config = dict(
    n_layer=21,
    d_model=256,
    n_head=2,
    n_kv_head=2,
    head_dim=128,
    d_mlp=896,
    vocab_size=2048,
    activation='gelu',
    norm='layernorm',
    norm_place='pre',
    norm_eps=1e-05,
    positions='learned',
    qk_norm=False,
    attn_scale=0.0884,
    bias='none',
    tie_embeddings=True,
    parallel_block=False,
    extras=['capped logits'],
    init='normal',
    init_std_qkv=0.0329,
    init_std_o=0.00507,
    init_std_up=0.0329,
    init_std_down=0.00271,
    optimizer='muon',
    lr=0.00493,
    lr_mult_o=1.5,
    beta1=0.9,
    lr_head=0.0104,
    warmup_steps=200,
    schedule='cos',
    final_lr_fraction=0.03,
    batch_tokens=[32768, 65536, 131072],
    seq_len=128,
    doc_mask=True,
    train_tokens=458300000,
    steps=7316,
    dataset='wikipedia_en',
)
Each number is 128 + 32 x the weight over its row's rms, rounded and kept within 0 to 255. Layers, rows and columns count from 0. Numbers have three digits each. The size before them is the row's rms in percent of the matrix's.

# down: layer 9 MLP down (transposed), 896x256, rms 0.0369, rows 579-631, columns 128-255
# up: layer 9 MLP up, 896x256, rms 0.0741, rows 580-631, columns 128-255
down579 100:082158124035126160065140137136143130131176118115106142174158163126131182158089129115148139205121134117100140089162043112148120106100162155094108152128155116172159095151069113189083122109125107102149075107157094233156151116123087145146103124111081138127077182157105129133158092139113099094129131138144127090091159151113143140151130162129094071093159195193153139083144078147118075126138
up580 101:102110094159102154130211135139088128148116102097177086085113132140076086119088109093102101137141136126140103104145174119139125106079147163100073135170190209135176167053120086160172129109102116127126135130128125103113151107140100153161172166173108133090137155146112156179151138132122192157141150163110193169095157168152092125096138077135130080126106100161140128130131061104146188058094
down580 103:140175147094099079153045156157163063099153141194125156153081151109184131096163166148162142090217164107092116145105114133103136114123107100174197131171113162134096132050122159130082120129133177142097148119081057154157139092118099182157141122133172173090089149118053169074141172081131166108130119107153120154153127141151110102142108124055188150153112190081101112119090150160123136143188
up581 101:106153111132056126102076204134099161132101110169084101107110132116075144112105097120158101171142132156174159069120149201124118085133120177131109123136142147108069110200142109119109121102188133110078171096183112133120134121141106209142113170083131124149181101179057173147142150111178118135125173144109152085115174171121084119157111163113108190076124175171150093075142137096154096140127
down581 100:178058107084111136194151064116126119112110140100104169164110124095101118126119164163120111073127077094083076137113135055116098202122128146151195165155107143151165117091132139130179097124095141135199112109146132139158131105096143098168154135211140174099126112071161122116150077146067156093126113153178162162136095071091129154074163092115113117127059105118110187154156073140092142103134
up582 098:090149105129130118163065189135132086081107096109143144125092133124150144020125123136141050136116138189136165169118139110112103117131163128167142101040129139175204172151034175119154095139132176081128074119112161142118151147131054153132125149139185104166162118124123131148155095123139074093121094185114161140144112161135131135123177136053109124042146087151096119089149154120090083120149
down582 096:093143152077106121081127096135118128136133155167095143169101141123121169159144103124096110145104104091123167132124131106141120045149100135160109126155111143107113115210145132128101193107156121123107098088153135159169187109129113149150185111140164093144191107139141097113073165124132099128158149093183065134103158163081148170159145158175153132088164167159163119133158143055119161077148
up583 097:157063097126149121079156129098106149091165119158120153151129165169117079123157123148114216147100138111085117075141117160114100090123193106117116123127072111133145081139182137175096136098136097115119169122107158195106146196158107138156105079122169096182109157160151100091117095072179138109130123101096126132150163169113179125109102169137127099122116154122108112144130134129113138154163
down583 096:088114127145045151171123089162138080111102073106111087084117104131154095107145144153139156147102022150103083191152141144146096156132082084112144147169166170200129141156105142158144106134091109201139134162164170142106118158095139162116148128176107157067143124088122172085132155057173197121142152165152128131088063133124117149090160115150081139108084101115094141067128039167095151121101
up584 101:073149123140158067147046121105095116143135116114165090114107126129130138060135119138115145127131135148119108106127130079164124139138085155119092190107089152159158097157183150093118121075127124143152102133078132117111127114121117162150174138138164180116132173062132128179146108166120084102126147143106104137152109091076201138124107141114107175142109184117122137097083094126154147068143
down584 101:123137116133179148165092087116178109137112092122149178117172107123126094145167172131173162088120171105134145103156070165086159154090160154112142120122095164091076148163116096134110140050152156143085137057131105153067132148163092142049112110074106192110193128119125109144114193169192146120148127145113092090091121102177143096152142150178071121087149145096072112138090097113113129124134
up585 099:182137133129154098102111049115138142087080121132156102133106107173155137166115170131097153123135087179131146135104114118153073140097128155101113163153110140132162099123153091097131203137204128095113142141094201110145154129103160097120178174146118151132120126155125131229150129172103135157147131174106098169199117132132134135143128146103146120108152104149143160089127132061084083135144
down585 092:136144123109117133161079059088133124166144195136129153123096061104142126133042113151091104147138176124139165159157107215101159131100110160139080123132159106125087159085098106110144099124127086125112050140112136156186059094168098157201162097115153128108086116132118154148104084133118128150108090102152156149110115101136224096151129141060141129162120162127138110128087103080181165152150
up586 090:105082103104116166136105121152142125160111179119131098123124113090098148094167149130132124123173070172157132141110119130148151140136181099161159153125082130111116053108113101157058121097083153165110082143130137107128125144153096116121144160130117153127111069087030134157118121162154066193089127131123172145125100171092117123155129120163119148155092198184076191224116169122068127084120
down586 091:150175108111107100109103169200123102117124143137089081102098104095149149142165118149183108174074214094114133096201123118144091139086184138109111100079186130122156143164141094126157162116157146130101125097123097090134189079155141152150157104106108143136118170097130072120167183142141109073122171137151136066126180137128080137090107130047121137153117124057158068091118142151107121170127
up587 104:119088191165145115102101061150132115155139096148127179153127146165170174120177125160102056039142113085121112157142125090148106127118130086156127148140109145159120156107122123069130118092123087141169117151108159107121083195131150079081115199139134118092144165134140161102104124125109140161081173123087183097111155113147178172067155173136086086166139146118114166044110130089097097082177
down587 112:115136148124147113122107122082132128198137105143128125145150175062145096168114105140107183139130090100118183095145164108105104126106127103109155132123187087108156135157093103148150157160123119114147152105158037139127133152204084116090111125107073147136165059075157103143161129169073160139112084108139142122147111163119126125115196178140159148175111204087131127105124134079141161159163
up588 091:166154139093086149178066127084195094095104134096158120133168145124158131109150137118121154165114112130157076114108098135117096111186158092104199161056109180168139160125220161140111093117134106144128114117161123135143105050167110132165151157100117121131144193088105172126143141153159136128155110113110184112134129138140173101163116125188159174088137145189227095133165055095143093152097
down588 088:099143129126142110108102142132107109150141117146116092142089123094192085054118172136145115139140157149155156118152139101135102132071137150116094119144146130125104121113095168084177131081081109126072160135131131126138143118163080077107146134100098127112096089149103084110117113136112145132089088160107147134109181124094136172139125105148155101165141168113097160101061138101167145119168
up589 099:075152139131068141155140130089108165113098162201108147127123152104130174192049147121152157129155141113086119160105169093111136131140149178083100157095111145118153136122086131123100184101098120165146079083105119154134167121115143098120138119116128087122090167091128136103162132132194098180125122095118140129134127127147113136096128059143110139117068177099143139171097083088117111151134
down589 094:187095087141129166137180165105114115174131153114170167124096118192152099131140121161172130144159142120149104089086169091126072094077190112128122143160165134153199146151131148103080098109115135097142110166147149109127179152103202144181143083098138172132087110141064137132125196098089122134161143113105160116157165181150158150154117174091110130165147148118083152161105168117160073081147
up590 108:106130080147121099092132161165136138146120155102109044117088044151124115088183148137086159124055111144120077165164183141138178103138105154135088110141113158107129143121129123093124089178128125144109153167112156144122144127138125172146168133080105117144148089139100163213163094112101111125165143127173041213108130104169177156167188134154104146149139195120135156118106138061141165151146
down590 115:052152162144117132086166153119150135188166133084186163130082112157133148102117135121129140139080105067153117089162151152112126062044162126094166120172095120114103146134134100100154130079184087128145134086149158082115118166169167128102147151180093126050155064107089158151114136083154204138109158171173157081177132165138046154080116093116144112154140061121105081117125126119158133156126
up591 094:156173088137079123075103124158078114114091118145111116107126121119125181110207167112086076084097076122076079136153174160078113079124143107194110191132110160087078153140087098116120124118135133151124078159136142078149070103156132145185093091110127130143111105156144085131135078146122139185144117121100114209101088038157151148131166161102054107148132104191132168173137141118088150157150
down591 098:124136177125135121130114121148161129117169168114193133085186107161117127100124100125125145138053126150124090137131076105145107126119149138162126148154148139176167097120152123089154079176131136050099197121151077146150132196097139167104115120149132101170131093144209093102051147131090136171099174125129059066095177088146134131098141136086137150107131113127158122154088113137115165134109
up592 109:104114146118129215137126160100128130061131150109087178194080073156108115138081188114136155100132157196136100103131101102109120190133193126131150113152123135154106162182092090140112079118156142055128141174126139142131163196137112152113165113095136078131115102096115114086122140089156089139147111098065109096099134122105133159175102116091097092140137146173127101097081141073215152162124
down592 111:199087138139112188126102081158140062150085117150063147107158058073091133150128106220107088149126118128142109085126121182102126111108111130165096112132136068073107170074120104084083144180092177131100162114107108154105159113140164084182153109191147124074149149130111131111144143140055141087098192113170137074127082162087156171120096091113145115120151151129165176116172134099111132141115
up593 103:141160170098070118178181129165126094137110085105170086094076120155128087169146175218127163127179163167165121149158138057105138067082109114119117140135145151076108146153120141115114093170138110122130138093119163132074093147146137109124155132156117121089124106180096135146107109073104082137134149129096164089080067169114154126179177147090115097100084091123077144095142150161123187047130
down593 106:119126119180203091074148078083106123110145113152149159156135171080154089143114190160169163157107146148143134126092098191166102136158084126145191088109159131075134090107125146134088097110121127131165134156116089086096089214095110112151112133120108153082109154185104105186166126113114099183095201138150135039120141085135183087101117168163155139159137186141100177127096106145104145122151
up594 109:112093094098148138134101159184182120152117069127145128123155145102107131121132156092122132182127125138153162084070100121189079138065124136095088128180127130142107169133119130151151104104083074141166153134069137127103149137115108147104086084165103074182112164168127095150145112161107127125089112144131135095072094102175140096073109057071179143129038140066131099112155131085165118139143
down594 111:093120132045105128126103100110166097100102126136203082077118139138153109108105121095172140108139139107085142120139129191083161171128124108137149121070149154130104108143113124144064195076116185159141105078132138205091088151139144101152108097105107139134089141125117164147164133110117116125175152127154129163114105046146077070083123150132153094120167137118107136134125141163046107142133
up595 097:151116173143072110114127073173094129118146158160119117122121149121096144120110136076094159131110146093086100133100111101123058114152139083128103180163164122150121060164155138113163153154181085056128127164191193153139144099115147151106155091148091105085120168088153082073185118098139127169111134084080121140117122134123090149199125085138145097114146082130172175187152091108189164103111
down595 097:104166150092108094201122195128093120127108099108101114078146092142142069122111175081183155170137083214121153065157100154101095119147157181146160112040080111126135137122111145106112137153069116161107169131077102136129173137166139123127132142130156136144131092192146108148112149130081094151146037131151087111093106157165124167148118109068108124124111163143162183154081110190105057152100
up596 105:138103087107154180156097126146152125097157115155089070103116119140147137096125061173098094115152119178058118102152150120098147125096127079137151113170110068107080058094124113160151121091150106104094132154098108150160160129143141158166138055093134140116094110142127127185154107129181102115123158124189118101199127129159181110143139099110104099132089148160109135132167097164114104136169
down596 104:136205178181109158114169137123108140122084182080100149096136145130200132126076147090165137119105146098187090093089179106105134146106146168142134101081075123134171153140133175126096180095128073145081114170115103130104102168098141114133133059138081166137161121146127130100171154163096145067133133116089128183128103102136103132110073158119155162082096177154154101118095078101141163152102
up597 100:143161126140123130099162094116102186125074123067110105059107149116171126131122118117103123205115121082095165129125166129129153138156161111117100163126132138057135109145152035156154089139177113153101143136116113132159151113162157095092157125137130121144152054171135157072120086118099074123108103067129166085101187140159141140125105153123087151149088107162109117073146143166131111050138
down597 100:102158140113105167162140152091089096136149129164155162118153143062058134150119146104094103092155103137100159096134136166144102126156113119108163144162150145174116075155133184110128157144121152148123169116200168053130096110182119152117171136131107164098199143156180178113104079144186166182149160124100089136136198131154067090154146137098145127156097100108108094154155157154097102155110
up598 116:121105133158152138151130107149127123141155149093119145120143099133100135155149118101094153186141150095127171120153091119138167055131106098168093149100151155134111133111067120129183111130143113144171133123118139080072040117144115097156175109128110103150183096110160114120154128121120137093109095091112173096098093186170162209144118150129147089128072151133080077124059085178178167185117
down598 115:140112150165155123100162162143131160126117101151137176134116077110113125160135150092113117136123093150116107111205139078154100140044104140119157105138144137089092110163079140127109190176149135141115150162056113112124098095104178164150124138154144167153160116130086058177144122097100156135199141144112103178151176198097108136083126068151112102136097167088099126141071099081174092139147
up599 096:129101074162156154148120135145162111132132160093118076105096095129117141076089133137170133120176102109150068166153103125148122155132169088205074127099131092079132128090144102175103130078148125123122126129101157147104102123180191102143148127142167097251173185075081071099144070094107163139109142106153096141098125142138119118155123172087136146105078141158111142035126135077159124155141
down599 110:158156101076092104091142166152074162167178090145133110175161108136115151164135095149053173111087169142127163121133105118145072144100069161110150061087098160071180169091131114155104107093103147142184083077130075126182098123114146144098148179127152181142145057192137151109086115180132125061126143118153122083141063185112159111063155154157102135122154103142139111160104112159125113121141
up600 095:148132152087133093116153101105055169142128126034131096094173115060107106058119129122114125154133134186112182134058160170104082109141148149098127138111179171139157116105105143150137151136152125059111117131146171166130137119103121168108073130156120109082109129053105147180106122160143152090127160066174142127104170120111089085087187177170144139153171124146101156124151092175104138157122
down600 096:057139154141162160129116126120144137136099128113033066156139164130160159093082101151095163122091117151064129111155120144128145145160031116156127155120137054125169122106030186157115132176091139124148128079166151123107107110182136142104082132130141136129098168137148057127167121130179099162109060160108107106141111129163102144116014078158120096144162132119113080101123123103089181093124
up601 090:185102163163127122116114116072170185159147140133112174110174103139116119078118160143119126075073081140126086087103129105155097136193175196114145074161070160174099093115139103102142144116151087168102151136149159156125177097138089103144134169100153127139154148146116123133137122109171175174087142094097123161075115168184149132159106119112079147118107064095167149083113125136113114129124
down601 086:135101150168163135084113136130120124065097128162132182130142125126186148169167137134122120131081142116073115082165210156112130131086094079069185243091178111126184180115166146134108159153100082181118146063134113137070168115089134144073147097091087134071104141098148150057150150136168085159174082149147125119147130119101046118134132097181106138106098172169084133122126132131143139125075
up602 098:131206118172143088150119073134127093121120101160154135094082072132118073147117158137117138147120152182184093140119166175165107128134167167140086128168201124190094155085165126100110120113158111132099099196103138083125181131100085135142164138161080187118184133136170150096110074089113132157061172089137111135138163158116081094099153119156165145171138106131086145155093099133174103172125
down602 094:139094157170164100087109121137101102111161152120067100104080140182224085167106167190112104125119081105052069118078142189130120085117158142202148128128158109082096129161111163126123132127161196143138053087119145217097109114141167097148094161109154164131150164088163191121141155100153149150151083146066130143085151157130052201159101067146130086121115116124127139108109084135103160120179
up603 096:161143134195120185085145146183113084132111145161131109151141115124111101149110075170167155105152086159133136173073116096128121110101137099158112107091119075153166131151116107139162086124143095095186132152097110169121138117079078124115105141203123077082156114150123081086084124203112111112121153170110091163106167126160137114113155194134190124092164091089074136154100105147175136095104
down603 098:122151159129137142090104105108162107109124097086133184136114086165089179165088188155105135103050158166175148175166144194173148154090129141114153152143130123077152165093124145051140114158123111118062118101159176041124149100141161140082152145072126107090061143147050141167100121159157115154155153158154069129175142143128088155167183114110149148116123123097132109142080091097065106165091
up604 088:090128136109065121085097078105117172075102104104148152105080115061138149106127158152113169199126110166157122118182103101130126149121103100160158155125078204113118100131115175106177181133163166115097146174185059043132159146144110152119185121099168113176076130108167100104098151146083127142186104134076165149144148144156124156148095091138066082082133122193148140131109101124134150162094
down604 091:124124108116080136107149161102107085087153126117114126113174140114157125088094089080163091096107147128073160175119101137102187131069167143130125096128119098123119174127102097078083181122200158152149187138162158174151129118161103138164162159143161071078126089169146141171142080108162158062078125149113117178063109089121130153139101160140175130138156134100094127134177141124135085187140
up605 101:109165130130114111142116145162140147124158170154148151088140142127076086140119187125132106086160146166123147110099148144113162174139044098082103148100083044130143154125183082109176159134131133150128136084141119155080117195174130121117162171154129105171128145145101143076189129133129094102075075152077122177127156179143197110089070109140092107065151149121120156139161201208147174147154
down605 098:065150144127129129167160148088102208104137152083066122117116149133133151130126143123143127207086121134129100165105164132106131081107142186092146094104179104150094070107167127152109087160150113153153085149130132106134139104129121156119126085122149174105143097128180195113059115116120185129106157119170140109145153128180147182106165139112138125128121129157170118057161071096102153096136
up606 104:140120132092126147098162109095094095093136168118156136105134150102165157131173150164133135146142203128127133061142184157143112070138199112128090160112164130109115182116131070136117095106148146110128122160088167095162147118049140108088131163174153137099114119118137177124087107180163102141177109130090143157105104094105106112142102161107127147126140158160132111126164106087123155182121
down606 105:069156130174198142096154160150155114164080121126152161116166213066086096073084092119155138100163112131059159153155118133121100114070202161128152102153136107139066136106113125108109174135182123145149161101122136079130150101139143128146161190150154153105105183122146097144078099156086148188063097115114085161115039146211108139141111141146127101125120115118147132139104100091128128125148
up607 084:113126154127087145147177105091150178094104122104129134174125090123116105029106153100111132109108161121150140103168096081198162070130100067140105114147119165085167081121170158107143106125096091136149195163126108203102094131130176113127143123092135121103146164143136109151182104183127106164129112123129117163150123151117161073077090113093078076120143094068161099195141105060164108085140
down607 079:127178132154132126122139168143132032093068120088166086088111158111138150204102132109128121110123170169149106177106173123095152126117143192123134189079078141138100102172116130149139098104143136084171056160142081053136138091118112143155090180151115119140127131097135159110124101088161114108147176135159092102155115137110097159160154129073140160122117150158108169098107146195115112182135
up608 095:171148173110120167108085085087115052153176172113146122168179144105142174052117145084076164105166138159137099082135103153140085151155112158080143070165145188133054168107126126108054150131131166122134102137138109126100139180092110099172129087158125154113152201099115093120139166146097145124088123170125087110172095145101124121185136103110147123075175069092095112108161096129179183193160
down608 094:151101147159166139133078201152130145146169194128141097107127179113149137185111129239127170166154087180095153130146126107170169084145178044189101146060100104114152122119121131124137094151123138121130080148105110147073146073161097038114210140133113087097118127114129130143117098102192150096124133146149087149144121141154115166146081141184119139088130172136157123123084120171076142185110
up609 099:179121164147113158119080125087137150160094177198086131141124152073023176155180183126145135095157118101117152123165058099143142108143128109149184162125102150139125135112170139149184133129076107115084082195119158116063141143113124169086115099120164133126150145084125128147061124181124159150096079110093183131155081171078123122150062083136145108179159162119175095116154135064108109086170
down609 092:150130121123159080172134141152137122128155094095138177144158100153157132138094167112118126128145170167128107149161182177127103111139120136096084127105122139104143112149120215066159155089172100090133150113113118102130120115092148119192137116141092107136086132171096161132118159085112131068158222162147076159077113146088114150125197116104070106060171149091117134173124057174164110151124
up610 101:146114120134155159098132149105082069111088147149139165140162085174138110118158147125154139102131079094152059118117164113141133118127117041158093123140181073162160112064146136105135171100149138127130114072126131133109073168165119166125162133077076114094168100124160134163149166074126110130153156155111149095147144195149151129112140212107162168097173107159077107132123121133144185144143
down610 103:084113089141086131156119143155072183108109080121090171086118135163158107182124114129152145124043076162143171134088081098096102144134074149171130138151182100167139122149143113120130077147190153144104103145195122141179171073167111131085144080075166133155124135048197168100116106147104112118090134099128113139101085079088134123144131116127071151131170162155189183110156143170148151114103
up611 094:124161169125123142140115204083033170134148084127074139103117119099137066098147120121112138053080066184136130174140129119142133104154133093193100125072161139134150173191134168125076109151094172073106131072119132136137191125139102211109101157173143105178074138124141132210087073182167125123148100077103154126131151100166186189107195126108093155073123111108111159130097149157160097119164
down611 090:038143111111122141119151135097159108085131153145067121125146137140193151170135121169119198151129123144099102176087074128113171154106166135072168169145127096129071025101088096119077165105140134176192111151118096181147102089177155183153144131105137060097144181148051078118098155098126157117056161127135109125145098155153102114127105142136116177124150157142078083140168135126133128113087
up612 100:148138095112207133170113065052144137118119157176124120099098137122048121120165080143152117155091160134139147110098088140124146158148149122123084126108086120132123154165066098126073128163164102131096157100118122114139113146086091088141090120070072127171134118164110173140079062138171194094140155115172101142077149160127101120104089140165104203139117072119126084149136073156192143119142
down612 100:098174088131102142090138124125142117153102098095171139120131142075150142119161124132131109136152172103095179154116107132105161127109131103176094133147183184183095171184177134115161139074144106119112177162130142185092050125179091128038164149133166131133149151161121130135098094130081146132125066192183056143091101127189152157129104181102106143139079192140085117119103087140116110093134
up613 095:128084107127085145136113138166117087048084088115119201131122142133181155094082163122174118132114090135146152084069079100137090121188131154063094147181209154104096120137113139122087119155157095143100146169165073039113090140101133174096120123146083135097109140123092139095172106097171139186104098163125128121139152132127134145213163143135093133080081116046172183147147108142154092096136
down613 089:104153166123071083191087141126094110173146186112107086138101155139124180083114177115126153157126177173165069184146158099132112089100122143201117151113086155120141152118090126106152138093105116124126151150061152195166212076166130091140092139109113159178169156102197131146046130178157120061148096096149174150121110127138143143105124096141157184143122180122113147163138111146177140115158
up614 099:098129139178124162153091162071155175149125158071132117168119122128115042150155121105144151181130153141147131144085130131115111117141168153187111080144084092143111164138090070167096092085125107120138094132122148100110127149101076105129086121167180127173173168094195136204160124104179101122159147169148128154109185102107162149106110168139151128098116101132085107042183121101114163142137
down614 095:083130178131102043098132126185083154086074096146139108179108108063148196112122153136134161100124116166133114152130121145130114133172133089108147104194155140157115171111129127145121160089168092150060167111085161100103138067094113118070152069089142146164071113143174150112104137164158120133157103129155141132146198080122193084167112128128154185085144048072135072132101075126116069070109
up615 093:150081161146096169157149113145167177128152184159136179127166152127144115173121098149113126166107120131199128118175174056112096139142122217116116149182108130117088058110148139177194166185112065146172138121187154094199121056116116146102140147140141100086097128138086128092108106123141090126106120161105163119096139085154104146121095140181055140140180093098144127202092104137102111109104
down615 092:140159162051140122136102162108077152133156038144097127110105193183116099132176124099112126151093169139126156198118128143126166148169091133111165134162133151148137093085096169162121163116044151084089145086087101120126131151095103107139131118146146154087137127165146193186134108102155129144144154123039164132065124132064169168102110193137128122158121157145123085074180129029071123157119
up616 080:124181111108131169136128149079105072117121156067172139093131172069123172113083129176135106154088136142113118146142068123165145154129091130116196133156098053106082166161145154187124120174105204126172152086062162117099164122061143107099163089159115151122177148089150129148127101098122130176065151108083169167151115057188177130135157091084091140173198089130117153072155141157122102145110
down616 101:103163156138172118099177128079126172174144103101191167101075165136098140133158096133150077125111156144085109196109139154139094170114044097148209152177098119137118098143177131164145136113073112142173153126131117157121132120110162143127185089093130070112163114129175077100149125130109151156139136057153205083072125147162175077122129173109094172149157119145148150105129125114127154156109
up617 094:143136170206129179126126145116083165135133104145096145155092138086094126085095119094099183095158105132200094113114083090151141123092079122102139151133153146104211192089113111208103144122130116128132157179103171142089090122105071126133246076119144099143110120125063167169179114091138126103187131098139145129156127103146125092167149138126111119127116091136135099144148088098078185081082
down617 092:137134177148167117146119132104137075061109113132135079143173166056104109112088137170160135114180157151088044162145071133105094114216142116130103096054079135172116185136129168171074116128151178096102114145113130156103150114134138135070101130125143105132170189163107087139071144113138161128092143097137070164140151119148127168132063126126110132186134153219143179184086109125093100111144
up618 101:172078096119113110102123097087135064115150138134098085189080138113147114070170179109149125172098128145103149128098154093152116101205098123122097093115109117131098131146148133098156156116124100114120132138060142175198116096081131108113084188134168064073185138127093160126138162149136097098167129117198138112180143140101172180093160140130122099111091110139121142130104193175176102102142
down618 102:114142175136156139107140092166116098048110079100112166123151095064167122169107107102117122166121079104168122134106163153134123110078117131082160117098110157077076100144137114138109150142182087086078159148131109100122222124128176112190184149169122131114156121181065084145081147186173161064088120121125176154184091144085115142149110119135164115094109137183104169192118122128168116160115
up619 098:100093120049084152152139119192151078162116150119140182138169114150118163120150123120098140115136125099131146098112109072124169117160165101082075029094117151116207148088138121115129119087061122119166103128091133127136093098091184108139166143117111075108111129114179109040116177125125114137081063102150170160101176126211145130169113143086133157092128128124145080109130180100086135084091
down619 096:163156137148133136108126187062104142090138109169150151099188075067097130154144100155130171169182096121163099117167100095177145129132102124156179151123124174107168075154167124130079146162156089123051165130171127132141103125141086171100056081156157137128134135126113102170160152142076104144137119140100135097139116090118154146100144153156168120108176119141091100107178097167139119173202
up620 094:143122115113088074135134159152085123068137161102124063182198166091135105103145126126108100120153135168054138214099070069093093161114138147169102124129091111141179176115150129179127075138099125093179148144084092114152188127135077124165134174128137078115152132125144109180146095141140211132154164145146114153106120102084098126142125101096108149072153096138141156155135125139068125123120
down620 098:095127142131153127093137168049132192144114139128119074151171094180109155140107160130198093152148067065155144119136120184161129171127149141095176133104156170122177138127141178179103123163203087127123174146084111095159157173085083196134091102052097158161194152142116116128146164098105108170103144105117130102107150116161058146092077130153176103160092103152115121085092177112124181159180
up621 099:142182038137149166117126175041143157125131118076172102112184160187087099123140126120123072144053119178119192117163134106122150160105181141128142146113147123135096162166159119133130105173115056128150148121126153142137126114164080077122171099162116144080081106165131124137153163118125113138160131132145136074095156167128163124114085150119129107092151129090155099080057163102093158177099
down621 106:152118068136131119145118127092164171101140150128122141121111122153154156134079080129131177102063108116116156109119121084121109125113109146131119141144159068095133132109124150132123121115157145153169154147143061140076094166164062118114078079110116128093096158209047191087133185130145151135111120110118106137132142068123118129079150104116133114104199178162139176197171156161133123102145
up622 094:137064086150198112140137141160112110128171126079094099112115149144082175209113079160116140168136147149110154143105124191166209143142158163099158106177133135149167153103141103089111136130132066123080167131132154153126164168116097152045097090067121133128084080129113162136105111195114068147101153152100142102069152062160107169108085129154116127151139098136175154140099160169155133147128
down622 087:059085145115145147113152115116120155122146154120140121129117109107167097121201079159116118152131145085070108143108077122112174092126120150148040049134113110145094119106145139067118095090150115122124167161064091079078177124169108095152148121109132083156112080137138169111121158206119125098143169147177097084165134125115195143147103158118108157130117160131134068153150135071153146146185
up623 098:083174119134180161136136127092164179170077126136213135108140063125130120114120049139116128108109170128060126153137137124129184158094117115164148142129124119098122201096081101184209133063156044083115078123132164124107143134138123099090065128168077120138163083113147131145104089099183139111140179127116091140125103169174161108133119112117116123053051125105109129174114175123101070158161
down623 099:115144120109106132178129128145129130104160105115156052041118187156131182167154124139114106108049095087174160125130170133117140137162102167181169089158136149123164094118082149146110134156094149158127105144137175160128106073120077169144129152138113161097139124156203138132159164088150116135132096184106190119158087221129105142165131099171201113103075149106156076065119118079116122149130
up624 103:165084122084152161089154107130133226127123158149141140100110121138129085106094144101085139140114102158116116152131082145129165177120158074124163140196173120146132187113192178090144105070160092132160146078127166128145124161146113108079132150101142194109175111154110143144101128147098139143093103173134133144128150102105097122158169156132144114103160054083070155128051103114118073174141
down624 100:106128148120124111149073147134153152147152115127118091110143113062084154114182082180189144143165102078201108133086136143091148146101108182128100109115094144059167123107073096173118134157177188084151114153134172138145134144131142132163099144168118109153089121107124161125154137132083127113137196115105163161081116174154144159114149137142122120161108160122149127110147077163093153091103
up625 113:097129100160135167102138136080172139136123125112100188193155156148150112143174121125100137111194128091127136170141122132163087215145086129167151167112138145096095165109163159112105125058104111137152089139133170128186142131085108097146159128129089158186174138120086146146174112198156116138122058120146150130151126108122116107117076143133091166183120126113116151129174114191161112123170
down625 100:123145134194154099125156094160172099178149162144144105141141158154095109132097176144120162112133076142103121131125160113098118111144193139103136130116110156086144124134090065155131127165103180119116174088103102121140085190184090097115216134140174137142133162119101070108114147116138179087190169173176082143102102142121074115128135119076154131152091156180140098077137129124090087109113
up626 099:109198143169153070123179138193120112161133092191126174095172148120086108148130148139123167154172085080117106117129049147161146095146085136189115118152135142138168149155106138133122095123172122118082085154133120096120133107094121087136166145100121121129119126078087094166147138127141091159199064195181178139100078136089128150102105139139112112154121186133156175158128129132086121145138
down626 097:116094141121161122122089136129142166071140153085073100145116191100126183093124142115145135128101107144073147090138175104116140186115144128078072155108108089117054111134175179134132094120140104094149145091135128139120093104130150134097131111138088128086175177149200132083083147112143124095090122107122098126166163146122133142145168113175159143064167093137094133103127140098114186110180
up627 096:111148115127109147086089119143119147192106169122095099113170168122074103200182101147142133105127100089132190135143052153177197146088158100191104113083103092096113147120162145165093098110145115088161133146093118144124128150121106104061109182132130117127129083092096110154084141112137143173142086098142166160135117140087139105117071078146117150144126123177105146129156148128119106135127
down627 097:121111133092116102140146123135083123183152095141141099104071144166103112124119153153185166079117155168063156089149090184082130116120125050161156188175177165109142138100081192135124103094098130150072136126097122091130117120112105123140017130147137164160091144190170171133121166161133062133133097141143111193115110097167089116143061096085096175077151132164097132118099138145162161158130
up628 090:111148124172104160126116153093210083172127098118119143122164148128119163211122140143104136135075133160125131134116147161168065139144139120068181176162067164127107090081100074100159166101120116109112090142087087121151093152097120127075109136141116083145174135164078177158061152122159087132118168081106128169160145150089059158121123126089109133090097091117125164117154129184154152157117
down628 094:142149112145135144162122079141179121081182113139153119120121181192142083071107160153148139113115162098119128097067115099133113114121088120126075162067130085121135145104132187158180169132129134159103175162147167114149117105174145198075092161097172127104091173131147098099151133165146128149107123138226050193119139091107112131147111108173161129093132203149139130099124069099168143090141
up629 100:091126128106142163151103147061161124136075129068158133138143138144161149127151212157146177104134094170118174109069090152116088123151089147111163108133136073085124206147152161106124114074134120112090094172120158127080128123187098103120186126119071071116130131160066141178172167101168082064116087148132089109097132119157158145127135131083140117129152110126167171161186166072186075171137
down629 092:146142192133134142203136151151106073188128166154048095165141117119160078130089123088137146124130155132122046112106136111112131139139154121113101129134073177200122156107127136142156160095145147129088107150117114194181068169135114193215093205120159075155161111163177114170181157135129171085125071114183087085133127120117108118100109112087118147139127103122129131114121120173097076073110
up630 087:159078047134109142224127150093145145112138104096129105162131076124132188137146188135070151132126103131169074153226145124102091121090104147114152097130105105135096114110132165118109097158137104153094112155143123112160146091185109157136155157128146168148110063103150166183132111172143079172149204138079114138149124136118133147116098140116106191100170187131158108115101059134115183133185
down630 089:088180142117150119133129105120156164233070207160137156122082147134160196044135130126088049174116111130114094113051131074143145177123171120176120146138120131097102145172123147117112091117091115107152133115067134117097120102093219101116087153104096129083150129131161184126162097119130195076130082106168119103094135133094170098148092156174073104108148051111097128133131151112143125084093
up631 088:146060064104097105138112168193142184161180144143110120122113184064083123133167116122189148135107128127104160147133179142172102067095159116145117099134144125121188142128054145099135121120114077072127132117074138131100069138124116104165139129153154097095123201147095149167150111155148126181117118101085075173132153197140193149116113120112090158106119126138124071068126143143138122161126
down631 094:135100074099146196160122158109131117141201137131157097095077108126091113167142148132107184155124172108100134147087072177145082122144133081140172105142129107177110150152214106122185137165135173116152139156164075140146138133104042103087117173148120145135105142129062086150025117063152158133141089163104131136160098112143084137090143168083138130038133158134137125122156077158117101162147